config.toml
norm_eps = 1e-05
tie_embeddings = "early"
optimizer = "adam_atan2"
lr_head = 0.00887
decay_fraction = 0.39
batch_tokens = [16384, 32768]
Each number is 128 + 24 x the weight over its row's rms, rounded and kept within 0 to 255. Layers, rows and columns count from 0. The size above them is the row's rms in percent of the matrix's.

# layer 3 MLP down (transposed), 640x160, rms 0.0322, rows 232-313, columns 0-39
size [ 96  86 103  80  98  98  98  95 103  88  96  99  93 101  95  94  96  96 103 101  99  95  98  99 100 115  93 108 100 100 102  95  99 109 105  96  94 113 112 101  99 102 104 102 106  99  98  88 101  96 117  97 100 100  95  92  81  96  99  99  93 105 110  97  97  93  99 105 102  90 108 101 102  89  99  94  94 101 101  95 107  89]
[[160 173 100 126 139 119 130 108 128 107 132 160 124 114 119 137 128 103 139 130 142 172 173 151 113 129 164 155 118 134 143 138 111 124 139 140 133 155 131  89]
 [109 125  95 126 127  74 113 149  99  98 177 146 151  86  96 140 145 120 121 168 141 150 138 153  90 129 128 144 139 116 126 109 112 119 119  98 139 150 129 117]
 [114 116 121 145 204  95 109  99 120 147 148  78 110 168 117 129  98 136 118 118 124  89 154 121  93 139 138  91 131 119 156 107 125 157 164 163 145 122 134 110]
 [139  96 100 123 131  91  93 149 142 152 144 147  88 111 138 150  96 161 125 114  94 175 104 138  95 140 138 149 135 110  91 133 140 154 137 100  99  80  92 123]
 [124 118  93  74 169 140 155 108 142 140 101 181 154 119 136 151 140  97 111 105 124 117 130 118 130 172 142 118 111  72 148 123 133 152 141 147 148 142 126 161]
 [142  89 150 135 114 167 165 110 176 137 133 156 120  87 106 167 156 153 129 120 156 140  81 120 123 139  84 108 117 114 115 113 187 105 160  99 151 113 107 132]
 [137 161 110 128 120 138 144 145 172  99 136 105  71  93 154 134 124 149 146 154 162 168 128 153 120 136 107 111 133 124 129 131  81 166 148 147 114  89  96 101]
 [194  88 100 180  99 150 108 116 123  99  73 101 172 121 128 132 145 129 169 152 178 123 136 112 126 108 168 160 124 135 115 124 116 114 170 132 154 130 120 130]
 [115 102 175 109 129 132 108 107  98 124 123 127 161 109 143 134 139 163 119 143 159 129 146 103 125 151 124 101 131 131 150 106 142 119  99 165 123 169 129 116]
 [109 126 130 133 148 139 135 149 157  98 145 125  94 156 103 147 130 131 101 115  99 169  85 118 111 146 156 116 129 163 126 117 119 175 104 101 106 148 152 116]
 [145 135 129 112 129 186 139 108 145 132 143 161 138  60 122 119 143 111 130 150 184 106 101 119 137 116 124  93 132 119 105 128 156 118 125 103 155 120 114 124]
 [ 86 140  77 128 121 141 141 115 124 135 125  99 108 140 130 135 162 157  91 133 135 140 142 119  85 108 112 133 152  94 151  91 144 130 116 118  91 150 148 102]
 [120 175 135 151 130 207 131 128 143  90 131 120 192 111 116 100 116 129 146 146 112 102 127 124 101 111 141 126 119 157 109 130 110 105 142 103 136 126 159 108]
 [102 136  91 141 111 105 114  69 136 160 161  93 144 109 117 153 137 129 152 130 100 127 154 113 133 108  81 122 113 106 140 180 146 106 140 112 123 113 123 154]
 [139 129 145 129 137 134 169 130  96 128  87 108 131 116 111 177 173 143 132 105 119 123 103  88 166 173 116 134 115 180 113 124 145 145 131 109  97  88 123 123]
 [ 89 148  83 138 155 120 111 104 162 111 117 175 121 127 161 179 134 130 154 157 121 144 114 125 106 161  76 119 120 140 123 104 120 147 118  81 129 149 168 162]
 [111 106 121 122 116 148  85 156 141 120 166  82 112 116 120 108 153 147 168 114 122 107 176 136  71 108 116 134 140 188 164 124 138 137 126 110 139 126  92 114]
 [127 153 124 120  98 126 142  98 116 110 117  60 149 151  99 100 101 110 101 120 122 143  99 109 132 147 111 133 131 119 124 120 125 146  86 132 130 156 156 146]
 [109 149 103 137 149 142 124 128 124  79 178 139 139 125  90 136 100  88 152 146 144 133  81 139 125 192 138 124 117 112 125 156 138 129  56 173 152 158 148 112]
 [141 123 129 162 136  92 145 147 107 164 137  66 136 112 169 118 135 129 172 117 117 163 124 126 153 137  69 128 171 134 133  93  96 101 120 115 111 124  98 158]
 [108 101 146 112 147 157 126 186 121 130 123 128 113 110 143 102 135 106 159 170 107 117 117 148 168 154 125 133 110 181 128 116 137 128 149  71 100 144 117 158]
 [121 121 117 135 149 168 125 104 148 123 133 164 153  73 144  90 180 161 151 120 153 142 140 103 148  90  99 131 122 109 137 119 152 163 131 113 120 110 140 123]
 [149  92 115 113 145 170 111 153  80  94  97  98 133 153 122  84 119 162 134 128 108 117 103  83 143 138 117  94 100 134 124 155 157  92 157 103 146 139 141 120]
 [140  97 108  99 136 144  59 163 105 145 165 120  93 148 135 100 128 115 127 127 155 116 154 136 145 144  94 109 116 146 129 112 121 118 112  97 133 131 106 154]
 [ 61 117 123 129 120 147 147  99 135 100 117 112 122 113 152 105 145 143 102  82 163 127 135 155 111 116  99 159 122 123 151 112 153 147 106 128 160 175 115 139]
 [100 124  88 111 116 164 122 136 126 120 140 121 125  90  53 134 174 137 158 115 141  87 144 112 112 153  64 149 107 135 129 148 129 100 166 137 171 144 115 139]
 [ 91 133 160 110 122 119 157  68 116 129 111 115 122 108 141 110 123 176  97  95 118 151 211  97 108 129  99 149 111 138 119  92 120  91 105 110 133 124 139 115]
 [130 108 125 136 130 152 144 139 145 109 141 138  89 143  92 158 151 116 163 128 167 162 130  96 149 133 146 120 136 140 128 145 102 138 156 139 137 144 144 120]
 [127 137 163 118 118 106 144 130 120 113 112 143 102 131  98  94  94 135 101 113 120 149 106  96 142 127 134 149 110 143 122 156 128 208 137 136 129 136 131 144]
 [130 171 151 100 124 121 156 163 109 156 123 147  83 125 101  85 134 128 111 140 154 171 130 111 141 126 143 127 111 152  87 116 133 116 119 164 119 130 185 101]
 [137 136  97 152 115 130 147 119  98  90 187 114 140 124 103 149 144 116 138 127 153 149 132 160 153 126 124  99 132 133 145 123  78  93 131 173 124 137 107 102]
 [116 140 150 129 156 155 167 112 156 112 132 141 101 137 139  91 122 118 140 129 147 124 142 114 125  81 155 126 145 105 175 102 129 165 104 125  98 101 143 159]
 [107 124 128 162 158  79 160 158 118 131 168  97 125 158 162  79 117 124 107 147 160 115 147 163 118 165 109 115 167 170 142 132 106 154 172 115 126 129  84 137]
 [ 98 125 113 133 146 121  97 127 150 120 154 128  97 147 157  95  91 129 132 171 158 159 117 162 141 171 160 138 132 140 128 147 151  87 160 138 113  91 107 127]
 [128 117 139  79 152 165 133 150 120 162 151 140  87 101  98 115 167 133 117 155 159 192 113 125 114 147 143 161  94 141 109 171 116 117 122 150 184 136 146 124]
 [133 151 112  79 130  99 125 113 138 103  61 106 118 124 163 167 174  92  85 149 131 148 149 151 137 127 132 158 117 121 116 165 121 133 147 157  94 126 121 141]
 [116 105 158 140 146 157 114 118 102 102 151 121 116 124 144 117 127 123 130 130 109 139  99 110 147 117 100 113 130 127  98 110 117 139 120 144 138 117 135 154]
 [101 144 130  18 171 117 104 138 128 121 140 110 155 124 115 169 120 121 121 141 103 144 161 144 145 126 146 125  99 132 146 139 103 139 166 158 175 144 110 108]
 [114 121 130 109 178 134 181 130 166 124 109  85 118 131 152 143 119 124 120 124  99 104 155 115 135 118 150 171 122 173 131 144 119 110 163 142 128 173 105 140]
 [161 116 155 107 187 105 129 129 178 128 147 122 111 115 135 132 112 143 123 136 118 139 107 160 106 183 148 153 113 135 106 152 125 135 118 133  93 110 121 151]
 [124 133 121 136 116 130 139 102 112 101  99 110 164 117 139 158 138 140 111 150  92  92 123 106 123  95 132 133 158 139 107 125  96  63 105 129 141 140 175 124]
 [129 103  91  67 112 145 213 158 115 148 123 134 140 134 154 118 134 136 121 140 123 106 126 121 122  97 136 155  95 135  85 108 150  96 142 121 138 170 132 134]
 [145 136 146 126 150 158  81 140 112  89 118  94  64  74 100 102 120 123 109 103 137 126 161 164 117 114 107 115 134  88 125 143 129 107 150 108  89 109 137 158]
 [176 157 163 137 134 119 125 114 120 107 138 114  88 117 108 138 118 159 101 145 150 174 149 148 113 137  79 134 128 152 119 124 182 172 160 130 134 100 104 127]
 [ 98 165 126 145 153  99 119 148 123 131 165  91 122 163 130 104 132 151 116 110 110 144 130 107 107 181 139 169 138 112 133 128  95 112 108  92 122 135 101 131]
 [ 96 123 147 141 167 165 135  78  99 150 129 114 124 158 152  98 118  92 116 144 155 117 125  74 131 111  95 110 121 142 172 173  86  79 155  83 149 135 110 139]
 [141 109 145 141 122  92 119 138 127  95 152 103 115 126 119 112 124 147 152 153 112 133  53 107 109 134 133 150 115 140 132 119 110 161  82 115 129  76 140 141]
 [ 93 112 120 107 142  74  78 130 137 141 112 117  86 104 139 128 105 130 107 118 163 130 118 156 131 181 172 144 145 164 135 113  95 171 102 126 102 149 102 142]
 [146 107 153 124 125 134 156 132  78 139 102 100 144 116 132 127 137 141 171 161 150 113  97 135 114 154 204 165 124 106  88 132 140 139  97 139 116 111 153 158]
 [100 126  70 149 146  89 135 108 125 108 111 108 130 113 108 128 115 142 146  92 136 146 115 124 108 153 132 126 124 113 120 149 117 144 133 106 112 130 156 134]
 [176 109 106 168 174 141 144 190 114 115 127  98 115 118 148 113 101 102 116 130 139 144 139 111 171 104 152 171 166 152  99 143 108 111 155 123  94 166 144 103]
 [149 100 166 129 162 126 101 138 141 150  99 109 107 107 136 106  98 165 140 114 113 159 105 125 109 138 170 132 156 180  73 120 138 138 136 152 125 122 154 132]
 [161 143 163 116 135 118 136 138 132 106 107 117 123 131 169 142 167 145 115 146 132 182 141 159 150 131 140 134 146  68 113 135  98  77 179  98 139 168  97 129]
 [109 166 117  73 169  65 198  69 113 129 119  99 115 131 155 165 126 140 143 108 165 130 133 128 138  86 150 145 153 160 180 125 115 137 115 127 116 128 119 107]
 [129 131 127  88 166 152 184 159 156 153 108 154 141 144 111 121 124 115 103 128 117 145 125 109 127 145 100 167 118 121 104 105 184 121 176 134 112 148 113 137]
 [138  85 132 144  99 128 161 123 114 102 137 101 140 168 129 154 125 121 125 151 157 110 116 124 122 118 109 105 136 170 112 171  97 122 162 128 141 143  78 106]
 [130 162 141  94 159 155 116 128 134 145 163 133 118  96 141 132 139 161 128  93 136 169 121 146 110 136 107 159 103  64 106 108 169 166 129 153 129 101 146 106]
 [110 165 152 136 105 123 106 142 106 123 149 151 137 135 158 150 109  87 104 142 163 174 150 127 110 136  84 156 145 157  83  85 107 112 140 157 163 175 167 128]
 [111 142 116  99 124 113  99 165 109 137 185  81 160 146 104 122 125 113 140 117 163 139 137 135 130 145 124 111 128 121 145 120 118 166  70 183 116 148 148  87]
 [186 124 108 127 119  88  78 154 126 156 131 145 125 191 102 137 148 103 154 170  90 131 105 124 151 164 130 147 129 160 121 178 107 127 161 110 138 144  85 146]
 [132 143 144 123 163 145  71 109 110 118 114 134 177 128 136 159 122  87 129 123 115 147 144  94 128  92 165 102 106 134 129  85 116 110 111 174 125 163 118 108]
 [105 125 150  87 170 144 126 127 126 172  88  97 129 132  99 137 128 115 128 163 122 142 147 105 140 122 145 102 140 133 122 131 124 142 121 129 153 129 128 147]
 [140 169 123 118 186 159 109 167 159 119 106 129 128 101  91 127 160 103 165 131 164 151 138 128 110 132 114 116 102 111  87 132 145 122 144 136 161 122 177 127]
 [ 97 126 104 122 162 121 135 124 138 111 171 140 127 160 113 141  82 130 133  98 151 125 128 111  98 104 143 119 141 144 141  73 112 154 137 124 150 153 152 117]
 [151  99 111  90 157 149  99 159 195 170 128 125 156 131 112 135 140 113 116 115 176 104 144 112  64 142 154 151 111 103 114 145 159 149 115 159 159 116 129 151]
 [138 115  86 119 148 103 108 142 116 141  88 119 134 117 122  94 106  98 117 120 142 122 134 120 139 117 108  99 107 148 157 133 197 174 164  91 131 160 157 145]
 [105 129  93 147 139 136 116  83 102 138 131 139 108 114 100 123 141 107  94 110 105 109 138 145 147 137 109 107 115 166 138 155 113 130 148 134 110 149 126 136]
 [105  99 126 117 131 119 103 118  93 112 134 130 166 139 134  78 117 122  85 137 115 150 147 163 115 187  67 139 120 140  94 104 159 126 135  95 143 148  98 172]
 [101  76 129 110 136 161  98 150 116 103 151 152 124 139 137  99 103 167 130  97 151 133 114 125  98  99  98 107 118 109 141 116 152 106 135 110 128 149 176 126]
 [158  96 132  95 147 111  97 132 107 135 201 139 106 120 149 165 142 134  64 105 141 140 123 127 111 156 120 122 125 148 135 140  71 126 113 125 142 131 123 115]
 [116 106 144 173 125 150 109 110 156 114  95 151 136 161 183 151 123 152 133  98  96 139 131 105 149 136 121 119 111 165 114 134 136 135 149 125 126 149 140  91]
 [ 86 146 129 121 154 119 150 135 186 122  95 142 115 100  95 149 144 157 173 110 104 138 140 135 122 125  97 162 134 129 140 103 143 181 112 101 103 115 109 115]
 [146  86 159 187 109 125 147 112 117 125 116 162  97 122 168 157 143 112 151 119 137 125 111 159 153  88 123 123 139 150 128 106 136  97 181 117 122 119 114 129]
 [116 135  73 131 168 118 118 119 128 176 100  92 148 120 149  91 133  90 154 149 140  85  86 117 108 146 132 110 153 131 153 128 123 122 121 120 142 114 116 150]
 [106  71 109 151 152 141 127 140 149 140 125 178 122 152 140 155 146 107 105 151 160 128  70 102 138 131 107 127 139 113  83 109 124 129 128 150 137 114 155 148]
 [131 172 148 120 147 139 125 129 147  93  93 132 116 100 138 149 133 166 114  81 137 170 135 134 144 110 119 130 148 133 123 130 139 142 105 126  94  90  72  98]
 [125  94 106 138 135 129 114  82 178 158 139  96 100 163 166 152 106 165 110 118 129 178 130 136  96 134 119 183 117 144 138 137 111 148 141 132  77  88 114 161]
 [116 148 103 161  84 105 148 127 140  90 142  97 113 171 186 167 105 137 154 140 114 137 162 136 117 113 161 118 138 144 162 148 147 109 139 110  84 161 151 139]
 [129  84 116  98 141 105 143 122 185  93 157  95 131 138 103 122  93 123 131 133 141 135 143 100 101 121 112 145 136 170  84 137 124 107 109 112 128 109 141 144]
 [123 132  82 134 131 125 101 173  90 128 172 146 122 143 144  84 127 123  98 112 113 142 143 125  93 120 138 155 105 139  77 144 118 160 186 121 144 159 138 165]
 [122 121  73 106 154 116 141 160 135 140 166 123 142 154 103 103 127 123 166 109 153 135 179 126 104 151 111 166  84 111 142 128 120 214 111 129 143 105 131 123]
 [127 109 151 115 136 118 117 104 113 129 131  91 166 124 127 107 135 128 144  81 132 157  81  86 108 117 104 122 118 120 130  83 146  72 118 127  94 141 148 119]]
# layer 3 MLP up, 640x160, rms 0.0496, rows 233-313, columns 0-39
size [ 87 105  82  93 100 104  99 104  89  99  93  92 103  92  96  95 103 100 101  92  93  97 101 105 111  92 114 104 101 106  96  98 109  97 101  99 118 109 107  96  96 105 104 106  98  96  84 103  97 115  98 100  99  97  89  82  96  99 101  97  96 108  98  97  93  99 104 106  92 108  97 103  90 100 104  93 100  99  94 105  85]
[[121 132 113 118  78 129 140 101 142 122 123 114 163 119 187 149 156 129 113 144  98 159 147 135 132  97 115 167 127 132 152  77 155 114 120 113 149 128  94 149]
 [120 118 185 116 110 146 136 121 109  93 147 184 141 156 109 102  90 135 149  98 125 139 124 146 138 121  81 157 126 110 112  82 110 132 149 118 142 111 154 150]
 [123 142 157 120 156 130 133 146 171 128 123 176 125 143 119 133 109 104 108 132 128 143 147 129 100 158  98 137  99  60 105  91 124 121 155  85 105 140 149 109]
 [155  99 148 126 117 154 107 136 132 103 113 167 154 136 110 140 131 149 116 102 123 116 123  73 153 111 105 113 147 120 146  92 133  85 150 161 106 160  79 129]
 [129 170 105 152 104 108 141 126 159 111 112 153 101 148 140 169 139 124 153 121 162  85 116  93 167  88 115 118 104 148 130  85 158  89 137  79  85 167 111 137]
 [148  91 129 117 108 112  95 152 157 151 136 152 104 125 126 166 119 149 111 115 144 168 119 135 177 126 112 102  97  66 147 138 147 145 161 122  97 127 130 147]
 [115 109 109 146 162 153  91 112 120 144 162 141 139 148 107 135 178 108 160 136 174 168 111 109 119 119 121 135 119 155 168  93 127 121 114 111  91 109 149 146]
 [142 130 113 104  90 123 157 177 140 179 143 105  74 139 123  96 135 164 116 149 154 160 103 125  92 157 125 130 154 144 107 114 116 142 154 133 122 117  95 157]
 [119 121 117 102 107 122 145 163 136  93 119 181 114 142 129 125 149 136 135  88  82 141 100 140 115 150 115 118 104  81 121 122 112 148  97 155 115 155 152 122]
 [ 84 139 131 170  97 110 110 169 175 170 115 145  87 127 167 147 157 112 111 106 118 125 117  89  95  86  95  97 111 154 153 129 154 121 154 114 101 134 148  79]
 [143 113 101 166 112 161 115 155  92 169 143 128  98 115 148 109 113  92 112 117 108 138 106 149 101 102 133 138  63 127 100 138 136 101 126 126 123 125 108 149]
 [135 134 126 112 138 160 124  61 153 121  96  96 130 111  88 170 146 127 147 123 174 115 135 114 148 128 123 109 170 118  89 113 159 165 155 121 117 147 133 143]
 [118 150 103 137 174 175 112 121 136 125  96 122 106 131 161 108 177 110 146 144 159 126 148 136  93 113 173  82 153 160 129  94 151 122 128 156  87  96 114 164]
 [147 140 111 135  65 120 168 140  96 172 120 133 152 113 122  77 113 142 183 149 150 122 136 130 143 110 130 150 139 116 104 115 126 146 112 126 115 110 130 181]
 [100 120 147 151 120 140 144 158 126 138 129 159 154 102 122 157 157 169 164 145 102 107 110 158 109 136 145 102 126 105 126 122 119 151 168 141 109  96 127 113]
 [ 82 165 152 120  90 138 174 142 141 167 145 105  82 121 135  96 182 143 129 174 117 115 135 143 157 138 135 149  77 100 126 110 141 112 167 120 150 127 136  81]
 [147 149 144 100  96 198 116 122 111  97 153 128  94 133 125 157 168 143 122 151  87 132 107 127 105 124 182 120 137 145 133  39 127 148 173 109 143 130 140 140]
 [127 126 136 130 105 135 117 160 114 127 134 178 145 140 116 101 122 142 158 111 147 142  97 105 134 124  95 134 107 123 109 167  81 110 140 147 139 164 117 172]
 [123 133 135 147 137 107 156 121 137 135 158 168  89 160 152 123  97 140  93 150 110  88 129 105 109 120 134  73 147 113 158 161 102 149 145 125 148 108 121 119]
 [123 169 114 121 138 181 164 132 150 120 174 154 115 102 143 108 181 147 157 143 136 111 147 160 122 147 201 110 131 119 120 151 111 115  86  88 115 138 117 130]
 [142 127 144 117 162 121  78 127 111  78  79 137 141 119 160 156 133 140 173  91 132 101 129  93 119 121 142 147 137 145 110 170 141 147 152 119 137  84 118  94]
 [109 143 133 103 167 158 107 117 193 112 159 125 141 142 126 151 172 119 120 146  96 121 163 121 131  99 130 135 140 151 106  91 109 158 149 138 148 161  83 144]
 [100 118 143 121 102 171 148 140  78 112 165 111  83 116 130 168 126 167 123 105 130 124  77 172 173 129 154  94  70 132  89 133 131 150 162 143 117 112 131 116]
 [121 113 139 111 118 118  99 151 131 155 104 128 142 101 166 159 165 164 152 145 106  72 153 112 186 116 105 149 102 147 119 118 162 140  98 122 134 162  96 137]
 [146 143 135 110 154 152 101 116 141 149 111 132  80 107 111 127 113 151 119 125  85 154 137  86 128 163 119 139 115 143 137 122 145 136 128  83 144 114  87 184]
 [114 140 131 154 131 106 105 113 132 122 109 160 150 110 147 128  92 112 115 151 151 141 160 116 126 180 150 105 109 102  92 117 110  97 119 119 150 146 137  91]
 [153 128  91 108 155 114 172  94 173 158 124 115 129 117 114 161 130 171 136 130 107 119  91 141 196 128 133  91 117 108 140 146 111 131 122 115  89 130 134  94]
 [103 120 134 201  79 132 163 145 145 137  91 110 128 157 121 103 165 149 114 105 154 109 153 100 137 107 185 171 164 139 131 105 123  99 141 127  95 157 167 147]
 [157 153 118 154 160  98 146 109 140 108 135 116  90 137  94 161 158 132 112  80 104 140  84  86 122 105 123 167 115  67 111 122 170 103 186  89 151 124 132 157]
 [152 147 154 156 105 131 145 125 107 157 124 108 120 112 125 121  95 142 120 103 120 130  97 157 171  91 155 116 130 134 112 128 112  91 143 138 110 116 123  94]
 [118  81 157 130 115 143 126 105 132 145 123 163 116 163 126 107 143 103 150 120 135 107 141 127 127 130 123 125 166 130  64 108 143 140 126 119 128 156 138 133]
 [156 143 123 112 120 162 149 113 105  96 120 163  92 141 130 149 124 102 138 136 156 152 146 118 149 123 124 125 117 148  93 116  96 122  94 124 128 142 147 135]
 [121  94 140 150 113  97 151 141 105 116 125 156 130 137 154 133 139 130 134 113 133 140 134 116 138 145 123 112 129 115  96 142 116 106 158 127 111 141 142 151]
 [ 93 149 136 114 131 120 102 119 169 173 111 196 113 114 119 117 171 136 160 114 143 126 142 140 128  89 161 107 126  96 117 115 135 102 133 117 151 125 174 109]
 [144 131 111 118 124  78 144 129 157 120 108 165 142 107 155 151 136 128 114 160 160 123  93 111 145 157 117 143  93  86 153 106 134 156 172 110 133 128 123 126]
 [117 156 128 147  78 149 119 105 101 112 114 112 150 103 142  72 103 116 107 180 105 158 130 170 144 103 108 159 140 134 126 140  91 137 160 115 109 148 109 134]
 [120 104 103  95  92 134  87 151 134 128 141 137 124 106 146 120 137 119 121 149 130 111 123 156 167 117 165 137 152  93 149 103  71 118 160 151 148 118 159 145]
 [121 124 135 147 116 122 146 124 128 129 115 160 144 150 142 137 107 103 176 135 128  92 128 104 154 119 165 122 118 102 125 166 154 120 116 111  88 105 118 129]
 [161 141 165 114 104 112 135 130 157 130 191  99 101 125 101 164 150 113 118 118 159 127 137  98 138 121 147 140 152 152 119  94 107 126 116 163 116 136 115 144]
 [102 131 131 149 131 184 150  89 132 116 104 162 151 139 158 113  88  96 117 179 116 130 127 113 120 137 112 144 106 132 144 118 101 148 102 158  92 101 149 134]
 [122  99 130 144 117 159 133 110 155 142 164 136 122 135 127 142 132 117  95 107 101 107 156 109 133 122  90  92 130  96 158 151 141 118  96 124 135 146  81 121]
 [170 171 149 121 140 154  96 128  88 103 119 157 107 104 109 103 159  99 139 149 139 110 150 121 107 129 148 120 174 130 180 139 135 112 192  89 118  88 137 109]
 [137 170 122 155 129 110 129 176 143 105  85 125 110 123 137 148 154 149 175 138 132 132 141 153 118 134  87 161 127 103 151 142 170 150 155 151 140 125  90 112]
 [131  87 125 100 118 109 105 100 138 150 135 100  77 100 157 134 108 129 127 102 110 129 131 128 148 106 103  96 134 142 106 128 142 154 115 157 144 122 126 136]
 [159 153 120 116  99 126 128 115 139 149  83 131 138  97 144 109 169  89 157  97 116 138 137 107 116  99 138 149 128 146  90 114 131 135 133 128 114 175 148 134]
 [119 146 136 111 103 100 113 119 170 140 182 136 145 174 144 136 105 114 150 155 142 147 109 154 127 139  91  81 147  78 101 119 138 112 116 134 134 114 134 163]
 [118  91 150 115 169 135 126 134 119 129 130 138 129 121 108 154 148 103  87 108 103 139  80 152 121 163 126 163 104 104 136  98  89 150 193 140 135 179 133  85]
 [161 124 125 120 125 128 132  91 133 110 130 145 107  93 143 136 106 151 171 115 136 108 144  87 179 145 143 155 104 140 111 147 108 130 126 136 123 121  77 113]
 [148 142 161 108 127 167 124 108 132 126 150 159 122 115 106 101 137 117 131  96 103 141 164 129 124  96 120 101 109 110 124 117 158 138  94 126 144 113 144 166]
 [159  98 145 139 110 174 174 148 141 132 167 170 145 107 121 129 112  79 110 140  89 109 134  99 133 124  97 142  98 103  73 168 120 144 119 118 150 123 149 121]
 [144 102 157 144 138 117 151 143 116 153 151 148 154 115 106 131 100 164 152 118 131 111  90 129 163 118 111 161 129  97 154 116 111 131 137 156 123 114 169 150]
 [108 170 130 119 119 143  77 133  90 122 146 142  88 152 142 158 129 151 104 144 112 137 108 107 162  85 126  97 107 159 183 141 135 148 170 111 106 114 151 141]
 [142 157 115 107 171  85 154 103 108 105 135 113 153 135  92  97 121 160 151 167 126 136 120  97 118 144 153 107 127 140 134 104  86 135 139 143 117 145 141 126]
 [177  80 100 126 138 177 156 103 134 144 137 156 105 145 151  99 112  86 169  85 101 115 113  82 128 125 132 131 148 123 167 101 133 127 172 132 115 153  98 127]
 [ 98 126 160 153 102 114 145 125 163 116 129 135 127 122 138  73 173 142 109 149 141 134  89  96 175 151 173 151  99 107 176 122  99 106 137 121 129 117  99 104]
 [153 135 111 138 151 117 162 139 133  99 109 133 113 118 102 139 126  93 151  90 143 123  92  89 135 179 164 161  97  83  98 115  91 118 151 136 110 132 157 138]
 [ 89 117 149 128 168 123 114 140  88 136 164 150 124 131 113 143 149 166 126 143 118 114 177 130 111 160 116 140 122 101 147 112 153  89 153 123 122 139 138  84]
 [154 117 164  87 124 125  97 161 158 114 132 125 118 114 124 111  91 140 103  99 149 128  89 139 129 113 101 143 154 137 124  82 146 135 136 167 139 143 101 129]
 [120 140 107 115  82 120 145  93 120  97  90 140 128  97 136 116 119 129 173 130 128  95 120 146 156 112 143 102 104 127 126 109 146 130 164 125 116 138 166 153]
 [130  96 148 110 159 129 141  96 122 104 108 146 157 113 151 133 158 110 154  94 135 140 140 109 145 105 114 111 103 125 115  84 120 104 120 153 152 151  96 141]
 [164 134 177 163 152 166 114  97 134 144 139 167 143 115 161 132 160 154 143 133  90 132 103 104  94 146 161 101 132 162  87 112 123 127 128 137 116 149 145 109]
 [118 109 149 155  98 153 130 196 139 145 116 143 142  72 100 148 135 112 122 152 144 119 131 101  97 112 114 115  87 114 113 163 156 115 116  94 133 134 135 147]
 [158 118 156 136 132 121 126 174 127 119 123 117 129 114 135  74  89 129 128  96 160 135 134  89 145 139 112 161  99 126 128 132 115 123 117 117 148 147 172 168]
 [155 105 160 112 113 159 152 132  96 121 126 111  91 123 176 109  92 155 192 160 125 105 120 149 155 105 154 132 162 117 134 109 136  92 129 131 136 132 122 117]
 [ 92 106 123 153 147 140 126 175 165 134 147 161 121 144 177 150 146 138  99 135 128 104 167 131 130 107 101 157 154 150  94 106 108 115 130 173 132  89 117 162]
 [137 132 115 148 158 148 106 150 156 174 107 120  96 136 172 111 132 152 104 141 152 141 137 154 129 110 138 126 121 163 117 104 104  78 131  91  94 104 145 117]
 [154 121 108 153 128 100 185 117 124 112 132 142  93 101 141 163 139 126 142 111 108 124 172 170 164 148 111 153 103 132  94 100 150 134 155 137 124 121  97 177]
 [130 124 126 150 152 139 101 161 129 155  97 172 117 157  94 115 147 176 105 150 109 106 156 188 110 147 119 123 158 142 116 140 125 143 132  99 142 131 108  87]
 [164 100 157 173 151 159 121 146 145 139 129 135  77 110 109  87 108 130 132  96 157 109 103 149 136 164 108  97 142 128 129 143 127 133 141 130 103  72 137 112]
 [133 128 178 106 106 128  99 102 128 155  77 148 121 140 131 123 148 144 138 140  95  96 114 157 102 104 125 110 154 162 120 119 113  98 128 121 123 115 151 138]
 [141 100 118 149 126 151 133 103 144 130 108 112 105 102  85 109 165 112 160 117 127 125 120  89 122 138 141  85  81 120 133 118 166  71 129  85 146 141 132 149]
 [115 111 129 113 168 101 130  95 143  86 176  96 140 128 135 165  89 148 142 137 163 138  96 162 146  87 119 139 111 161 179  84 151 117 133 100 122 120 144 116]
 [148 137 149  99 176 124 102 103 135 101 192 118 105 133 160 179 111 162 149 139 130 118 165 145 125  99 156 151 109 132 122 119 165 105 120 100 162 133 110 127]
 [ 97 103 113 156  85 145 148 116 111 160  88 129 104  86 120  95 176 124 110 143 146 132 111 102 116 154 120 149 139 105 143  94 109 136 128 131  95 137  95 164]
 [151 139 161 144 123 136  99 125 171  75  93 196 126 126 126 101 108 153 147 123  91 143 132 128 126 138 141 113 115  80 136 138  78  86 132 131 147 143  93  98]
 [156 138 143 135 105  97 162 135  98  90 127 126 114 140 168 139 100 171 127 127 108 142 121 110 142 107 123 154 130 107  99 134  70 140 113 141 137 103 155 167]
 [118 102 123 124 151  99 136 156 105 106 109 124 135 137 173 144 150 107 141 124 132 151 117 104 124 171 155 141  99 114  84 154 126 109 164 122  84 137 105 168]
 [106 140 156 166 100 161 102 116 113 120 159 120 160 125 132 157 150 152 167 146 107 153 112 154 142 165  96 118 149 146 128 109 115 128 134 144 142 120 170 145]
 [141 108 169 166 133 151 113 129  53 110 145 116 109 147 135 158 175 125 151 130 101 119 105  85 164 102 151 154 135 141 134 102 129 135 125 164 136 153 139 152]
 [103 113 147 124 143  98 122  98 128 113 128 114 135 138 140 127 135 165 117 140 129 150 106 150 122 100 167 137 121 110 138 138 129  97 144 127  96 153 109 118]
 [138 119  76 123 170 167 146 166 158 160  96 185 104 151 129 161 125  96 113 126 155  91 142 141 119 152 144 147 160 121 150 101 100 132 108 153 142 107  86  82]]